{"n_head": 4, "norm_place": "pre", "positions": "learned", "decay_shape": "linear", "train_tokens": 141400000}
Each number is 500 + 50 x the weight over its row's rms, rounded and kept within 0 to 999. Layers, rows and columns count from 0. Numbers have three digits each. The size before them is the row's rms in percent of the matrix's.

# up: layer 4 MLP up, 448x128, rms 0.18, rows 31-55, columns 0-127
# down: layer 4 MLP down (transposed), 448x128, rms 0.168, rows 31-54, columns 0-127
up31 101:512504531495549491472497534535472507433506453510546555527510559537594435498468525398509508564488535514540529507510607542528370434420439483388416511563395508582520396548480462541537614507448499530466512459551515438535421615506557491556439509534393510486527408450467579526512495480593492520504542476559446576472533505566439467494564517445568534486472487503554445453546506531454462504471
down31 099:491544457535588542477484505520415459419502441441572408383499560510483459410493485525420488535525451508445481542460578502464543500470440405540529568549511591563464510444467596441529506573472551572455447425538493398509508502460460555461511437538549573468548439513373502441496511552457477489468498510456472481488536528484500464475518505503545512629428430526521514518515527430462564365496
up32 098:451465568441595496410554437546496479484423589534484456401526509416486457507479506501461453542513534482508483452490451472396494367640561510553481565544596455590470442502463492461397446500511452488547451480534587478486572487510461518496552520498450467551533487602524441533580508564512529494595545508450538526438461466450476495590534496509520525556537557529548467448505455522473404538443
down32 100:572488439461419460534477475518444495509521427586537512561436419536546573546453468571453552538529458449530472557465467504589568525516528477483522409590455485446576445523362512531512581537607501460493530520494518474512500463553623472507533412419577488505437522415466480497556532514514508482446526499472462489549482503394521455482464568528430526470527432478574556517480512461508585464632
up33 091:554482514573606535580504483595520480539572527479559442521511453429516518486473455548472516514491473560535550478548386427485494456504500530523558469485442508451540455439460481382463449547500418563492516432464576448399535504503443550442546454531519519551420495513497532464523364469562521474444605452501542608503491500454587432591512453517489491432488542577592557528473464560469488536446
down33 099:475404463558511497421497375541473498455399555503445455514511443533481500482576480497537401518549497412594428647471493581558541531639510522465481533563490536523479549434538465529471508510549548510492507534537578384548526508537464483506505470524519468447503547366474441486524573609523451494526434526430515552481495542460543506432438475458550569564483512432538497526497454514457521510465
up34 092:447597555493594456530465483507506505588455532477571526477555435489465566507554539536465439478460546505471483398580485510504476396579519534522444506441586473547528555471421539470497564474518492528365465537505479482482556553455407397495505499612499495521423526552485528465545502519495499516505593406522485491396476514503486476571528507435536500474457386407528482502424393522515485455589
down34 098:451525626495483456490404465477488509469454563432499447488461524459492453522572577511497500580569562532471533532573466461583486525543436523500553580515485507469475393441552525540437510306462410383557447461448511539538467482478525503537533447455425485517433535414548512531483494489477442452481518546529553494563502535454516549434509517549468603514485503536386501489575553468502566465502
up35 103:551521504414597535541338498475503460516437514476542593609470525435491526469477469462467557408528425422440431574507455446480539475504552490449445508528511498500448450512547540465538430557454533535478568514512501516473451488415577569514443401544605561575583497483452456495428568522546535548577528506455552561479480455554514579447555492509544478437543447546469559412482535492501521526495
down35 105:493558467426619475477501578534518512539486407616399447460476453542547532565492523510413482529488527505486529523580529566432483549531468498529433526483446514482506532507464415533552479434501516487445449529486569493490545543488472498401628546477472359394390530459496545509559460471510400525449483450555440420499457522485454443453365515528463476518539489477582528520470492539510494519536
up36 086:417469554437530532522462469519442502555528552485475512564494508477507461532512467554540398479531443437549500575411650517486522470452547532482567504534482531456593512565471552491494430457417602367450509498577522513441538461517496476402459498533494495508474509500568497387531499501580444532567489447450450552409582547581565465623461545528458507513535470498556463444581464529479525498498
down36 092:575523508471463522478485504533462503543529543518378509515478538437468437559468440464489506544477437467476534465510511593472528528429442519429482449541452511484526575481519511617500435499404460496518482503534403543619452533433482400451565553571367532436454520521447508449517497441453474535584458431495568487552542540493467489382533442530515545554558450438452505440500375506503572520450
up37 082:561443492476489597467535436559518497491567555513498554534511420516405467444466479512421618538500515529504564577422449513428549438541482583433505517569468573528501540412523480494488408551467452505513585518472429457475528628502493502622480505543536531527530528535535528420511438535453446482500574612506443492455552418427441467429473516478480487553475512527529504442511429590525557459443
down37 097:497493544479537484531440529444431470470356520475510463407588519559516532645460491462442548440436511433508562488412468447472459586583506452529468449494562520434565542524503502523512587511582553514486448554429492485613546448518494502459544549482487473500566519475445548464567529461517422547481549410536455516493507488548623466458575519487504498402481503383535566499476471521472454466541
up38 098:391516547463388536488531430588579444443545528459515450450475528549466537512501511457531519496465538347597427542551557446535524536544523545509481469506519500558520501446554568516460561463430564433455516569464408514493493559567409442541472523572432468451454509458475599505472519532617500556487542510509451517428441444542412488396522526446592520458523559490512549496498455511484485466482
down38 099:429472538577567572424427491417447506603483539487492450489533484512437484406567493493500533460578483544473502527515529445450506405516602603530503460490519451478501388562429472570439504492538426497402467472534551411449463549618549556580452511435640560440513505538461451454492496496472460451480447464588529454549489473440481493511503455493485546493479448457484489519520525456540472426556
up39 098:521546493486515563502513445489520572481537567476563461483478507519534473503462480508540448472480513491566566407494520501496462585561454517570540387526425522524503461534491468573441518561472521479339556564524400560514513534457526450487547558472531545536483470465423480485475546513641486551522506529458437387415571533425510503530535460501624467480467593528394526505416467457404537465514
down39 098:523412526539556535410576463504485536510480438586524486507581403516519445492436553585512436581622523561472488485491432533551494513581436430576430502471571468546475434549454561506483496528534532513520492449477594446484450412499484525530464525407523496490501501529561427534552609556501414474477493492478449537541573433474560449501494456428459542459639466533470517444531542582529465475530
up40 088:462499486490559511456608490472430495538432454457515446464552463524498490515561468492540467507569463563482490579410468500503458477474467493601470465513484568513445502525564534360505568471537526528514560507484518584497489512446523580562435495417572530433491406491487434459488526526478558582508473559455503432536445430422556510509388523454423472409516415491523440489580484621568420514574
down40 100:504399473507514538487507536542614559443508508540526518600470590439524447438461501497529538489380520396402544417613545445564481575519500482485599525534529534500564479514443511550528450453514478479471496546511509425559545566448519443474533526484422487514495588539517565517477501477423422447544565429465489525489517531501460476451486400501494523586494544522487544543371499410557585509464
up41 101:505560538517527550486498573520478560449469486493445473496463557532591407604450476465486503488556456439524565386467518547461458579434571447463456518491565616519494434519446548484531551607531494437522465503468526484442466423475485609489517527464444481499551516436471530483417589517507565494461614453535529560494538442475408436482539480507539424604381526491485526480507440454560491443530
down41 104:523430446501413467491509493518482551597536473510544487459569594574529514477434573513559394503481544548583469578568575482501497532593510530537510514555477623405478586456441551467419466530531502507539502498482511492570523521572474541578563413490490450529461503521528518521477555418562422410591446528490556496582530543479505552604524452517448478453517476542452531559444556559440529538446
up42 112:525468465436498450495567514488457463541457527548511465532465494393489601494551507556490508473532557602529508481504476556442460450443517391495567534546448504436471568477510520484427546507520464595473533565429442487526470509468472574471531512458510468520564518385410522407473529436514596508493500439564473545494456549432414485452612616497395476583571559492583491494584447488491443492514
down42 113:489586536484502488559484571425496469477525486513573534494451514563445554506564479505463544530497418518485484507383570517501526508486422483584461467478550485427507455461546470491517424393494558510474510464512422573561587552505549440436457488464480549494542491574595600536570577461594443491459516507575442473453509530507475483606595539544524513513581584434570539541580526486624501500540
up43 090:396566527511438471534500527488502454536421555465488510485603482538502478467517494614507561483587527564443565491616579446535510594433488595465494486486578392471489518485520443495477458443522418543486482503485452551463476471495426507389511481536483451522452497613524565557539476568493569525528494552468574568469467492501535452548481545486523429478399464427547604553444440429454464470497
down43 088:547453465438545506518532610501449519520466431591539525527408562480468542520456415449522424526411529466460527430542432542507484474454458491634511492513426548556462478591458457529540473565530435461535501545524540429504450550433568515514557451419593536468494539407474411497437555398406410501529494458477463500488510522528517550479416512435409541500435508498535418487528522533425509497499
up44 101:578487509545432419499462501481451495555515463518596533471506537461550442482451455562575532463501601414527533457441395476581521459547546392460468571463537441508479587533549501443518543566512443501558508501408444580471510559485471523523607594461523462563468496495467483580499508531505532540434474552504457569492488457473571463570456533508470637450426446508495440497459556430576564465477
down44 100:484515386556498451525495453450532442427520450494562534492501466386461478486551537547439474535362442463555542530439533581437541498532466517481563475562464532568500493433494561420386485472455492483470535457554451599540452443504491504448565537537535489497536543476478467463565591505522596472428501490434522464535447516545450584462489513486579466483571556425478558433463375551550528441528
up45 100:444521576501485523575461485530548538495525486560530517491511490520517461512572561506512499665526501503531578435533535457544550473400517471426427532502501512587503416473505477443513563556574469459589473545442472474444481557499467553399518478474584516524417467519521434505555516464592429468562396571475456546454462401591519562391445515499526511430471540546462530521494560542402485464461
down45 106:565584478552527551469478466608527482621525395542518486479585485467512466568490466469469553434574561440469432522513466503520520556541618459495506524505470565604562555422495528526476459433375624530505453490448495578581385546591510457510471492499510467539506455439518528513534546458544523527476543521526519520472508560474477448489519522505410544484507357498452464507503547551568464478482
up46 114:478521553517435556459541515405439565499441550453515512474462440462526455544505545498567547438421417391462376433595503509463455485507489504566593519499503583464469527471424498505495542560577483518403529459456475434674564469539532437548502561521478437498547476497553468509482456488549545488458540515444554598527568538523542445492548562488482444399476513545461488509439455470459479517562
down46 107:555499553567543561533519383525527517477472591522497596522546584559533477520514554402440585527537434476486538587449579425476471598521500449546482473483503429512393467507530419488478468480557479480605425447547509533533519527487446452485470432563471460581434524495431481493452413530516457534443525558492581428623461475431431472543464504549505530483541465510573540457505524495475485443420
up47 094:444559448513453480510489443581459517506477514401590439544566517583462557500493532550502549552603502441625485533443544506570536549535538493451483521468494556561465478517560431467431518456539513496444441525458449493531558526536474495457457560486526576536499436420459554536565542494458569467469550595479371570556402477520483433513506461494547362496509462525424466566518449455431461541540
down47 099:540445582539495397485539419531546493558469467550495645550440460478506504449471452475490440485434422475466463470532514482482556556424510496580587426359555480491462469571503451489544500510527470446491617494468485449473513401452545491422598496490474508604424458538546466466406488468506531453490536477493554492526490556495435422504487543507495552550467493508590499488488487463563560465629
up48 101:542544530335496496573544483492469443588431504455499558532505518513526435553492501520485414494568484544538543529510506424474519485483508602502487401479508460457543512472547529515489370413399549552447384580494522535412521456505472573458550565503583570470493506446478511547504495425599568516446489594490524456477517565457510499545504556500494476459533434585491444504488513466369512515518
down48 107:484498495514494571589551442479385549481453546482475500518483586507465495478363559483483512477431547582585460492469591503459527409471524413550440468483602523488384516482544446420452511500480483478482488496433508431623532537494512435522447535493480434504567478553576555495427463526497479463495560466471482519386510567538466510521541549560584483502467514533533351513578525476522482458541
up49 107:571524477417483526581528528586475546482533541521489479517584508437410521484428341438465434457514475468459528471488499483476503483550519390533439469442468540502522467511521544449589598567620455507415479466461445423584475496490482495526421517500527545423522498503443617532459506506489476612497523552515453460408484552464493476543581466549460466551513521503534553585503510436497394534519
down49 097:443589523484655474458450550447498536590529428519505517579515479448531517531467440470554564496514469518479533557433505498501421509508519512506569472451505512503437530472573435616513478440476475500498562509534516529488571439514534467536539599400463464456447465553516454550436543533588515473523484437579480500583427484557495544490525511537539516632449462549588527469565416551579491617475
up50 115:525504467453536456546449523533484586494514413393523496506431480486493461454562523458552438516443565577499470436465406465552440463565532495536474480574470545494439515457468480486436532438473604594474512370546494571554424483538441522445481476525513502651480494432489467479499552491579453458507499425464466538500474483459534548577606507474534481526662433493493521480515472517452440529432
down50 121:464421501500498577448414562514508549565474472527579504554508529487398477489491494506497484495534582389471482489482499390551432504455608541526491487507448562509524510419490491467534409427513510550528465542526437518559529523479561474500506521448489518490528529425463482503472497613567459462512392483570484476380508438528564628510487503517556405404512458591524394426571512541506428473496
up51 106:517509522550373437467475574524488500476500464551572505440395476455517504522502478529615461459472508400425379525520532561494443388527536514470540463517535515514463515517495606501420482549504568554517599418498476485485454454432482467562465532431530569559499579495556529434525451418544490514557545491493443459427590447495487535476625498521556468476560459471491474483451443477447469590558
down51 105:519480571552450478499544439485460483444440495424521593503501517447423494550521559490508475446377504543504504512539440508487603443591538528553536487463460447498451515380434611544519478591443446473423441480582510612454543468535519473480476469503571454514557505486501487542539498542472487529514474393557447530425462544578468507463487440409552537483559604504460490429486485595487440446430
up52 100:571549503419498634641544406461517581480515520524481422568466492531529453483440480492466454570572417441442489454557451581497571513545510420492498534481576515565510523426428412460526557489509526515549401482514417470446492471436531479414484491560443457550418538477510435549416535484476527442450479512499484450537442542465481519562485534505472597499446568512574523518510473565446529544452
down52 091:506465509490456436491485509400532561527546446498490543490430471537432562377548542451454596553504573479495495510438540490517575451567561602511483483552554496452467472464561502418417497552523466433510458418472488527479478550560456456497518578482547477545575430465547541453486408513515513522520463500579578539442598522536537475437407585525548451420486485444582453481526387457523589468496
up53 104:467474466458539421536468528489515446511431528529534525482452502403538489514508487545512557511484540589497462438468493565502543494532535489601559520491569511532482462424542427466391481492479349542436481399455560524510428465558486574617468483581544515409425490483549608575416470407476550542491544501482542508509424449457481612474562594459565493444500536501461556495529464505508525496464
down53 116:543424588447492469459607477606468544557457470544469450444527474437491467533504476565518499518537504466479554510478506467498513564471574416529459447515510450381484516569505555502543448535520495491450454509426467515614515508501478482573501566495496445482454599568582502525493505566578536517493524405530514516398563459475466482533502636519394572440536557519471511505434493417536586396551
up54 092:573441360483573506476538457526428506452471453477456489515538461516554488488506551513527591425503489583449503491551487564480388385484491519412443508551516490601555517482577469526466449538507520512449476551405540496494478586497536496470562399485492460441397502578449470568511524478518530427476496496568530487590518546403561409464472530580462548527522530460513462451604563528535527452455
down54 104:501583550590618441512577521444522494555556634469611504574525520505504523551470476520481452428511452542507526380463459393497477482528555516466472435502531544484511512449374486484541474469528468443537526519483468615549435472441436554526493497574482501482544497528588469464400490552533510464513433592434539586391512543528586523536550450524540461477473560453478484536516548533498503501472
up55 091:429464454490529480533453510466542492490504529502559563580426582475433455501551418489517542518594556590432481425543483628528510572522468415471422524574574477498497561489479470515522490431579478454532650560441481427475499482425530476457475503504457559560562464469454457488425505523497544539396496510537429501568502470544525590458495489514488560432418468475578467550563550442560476487444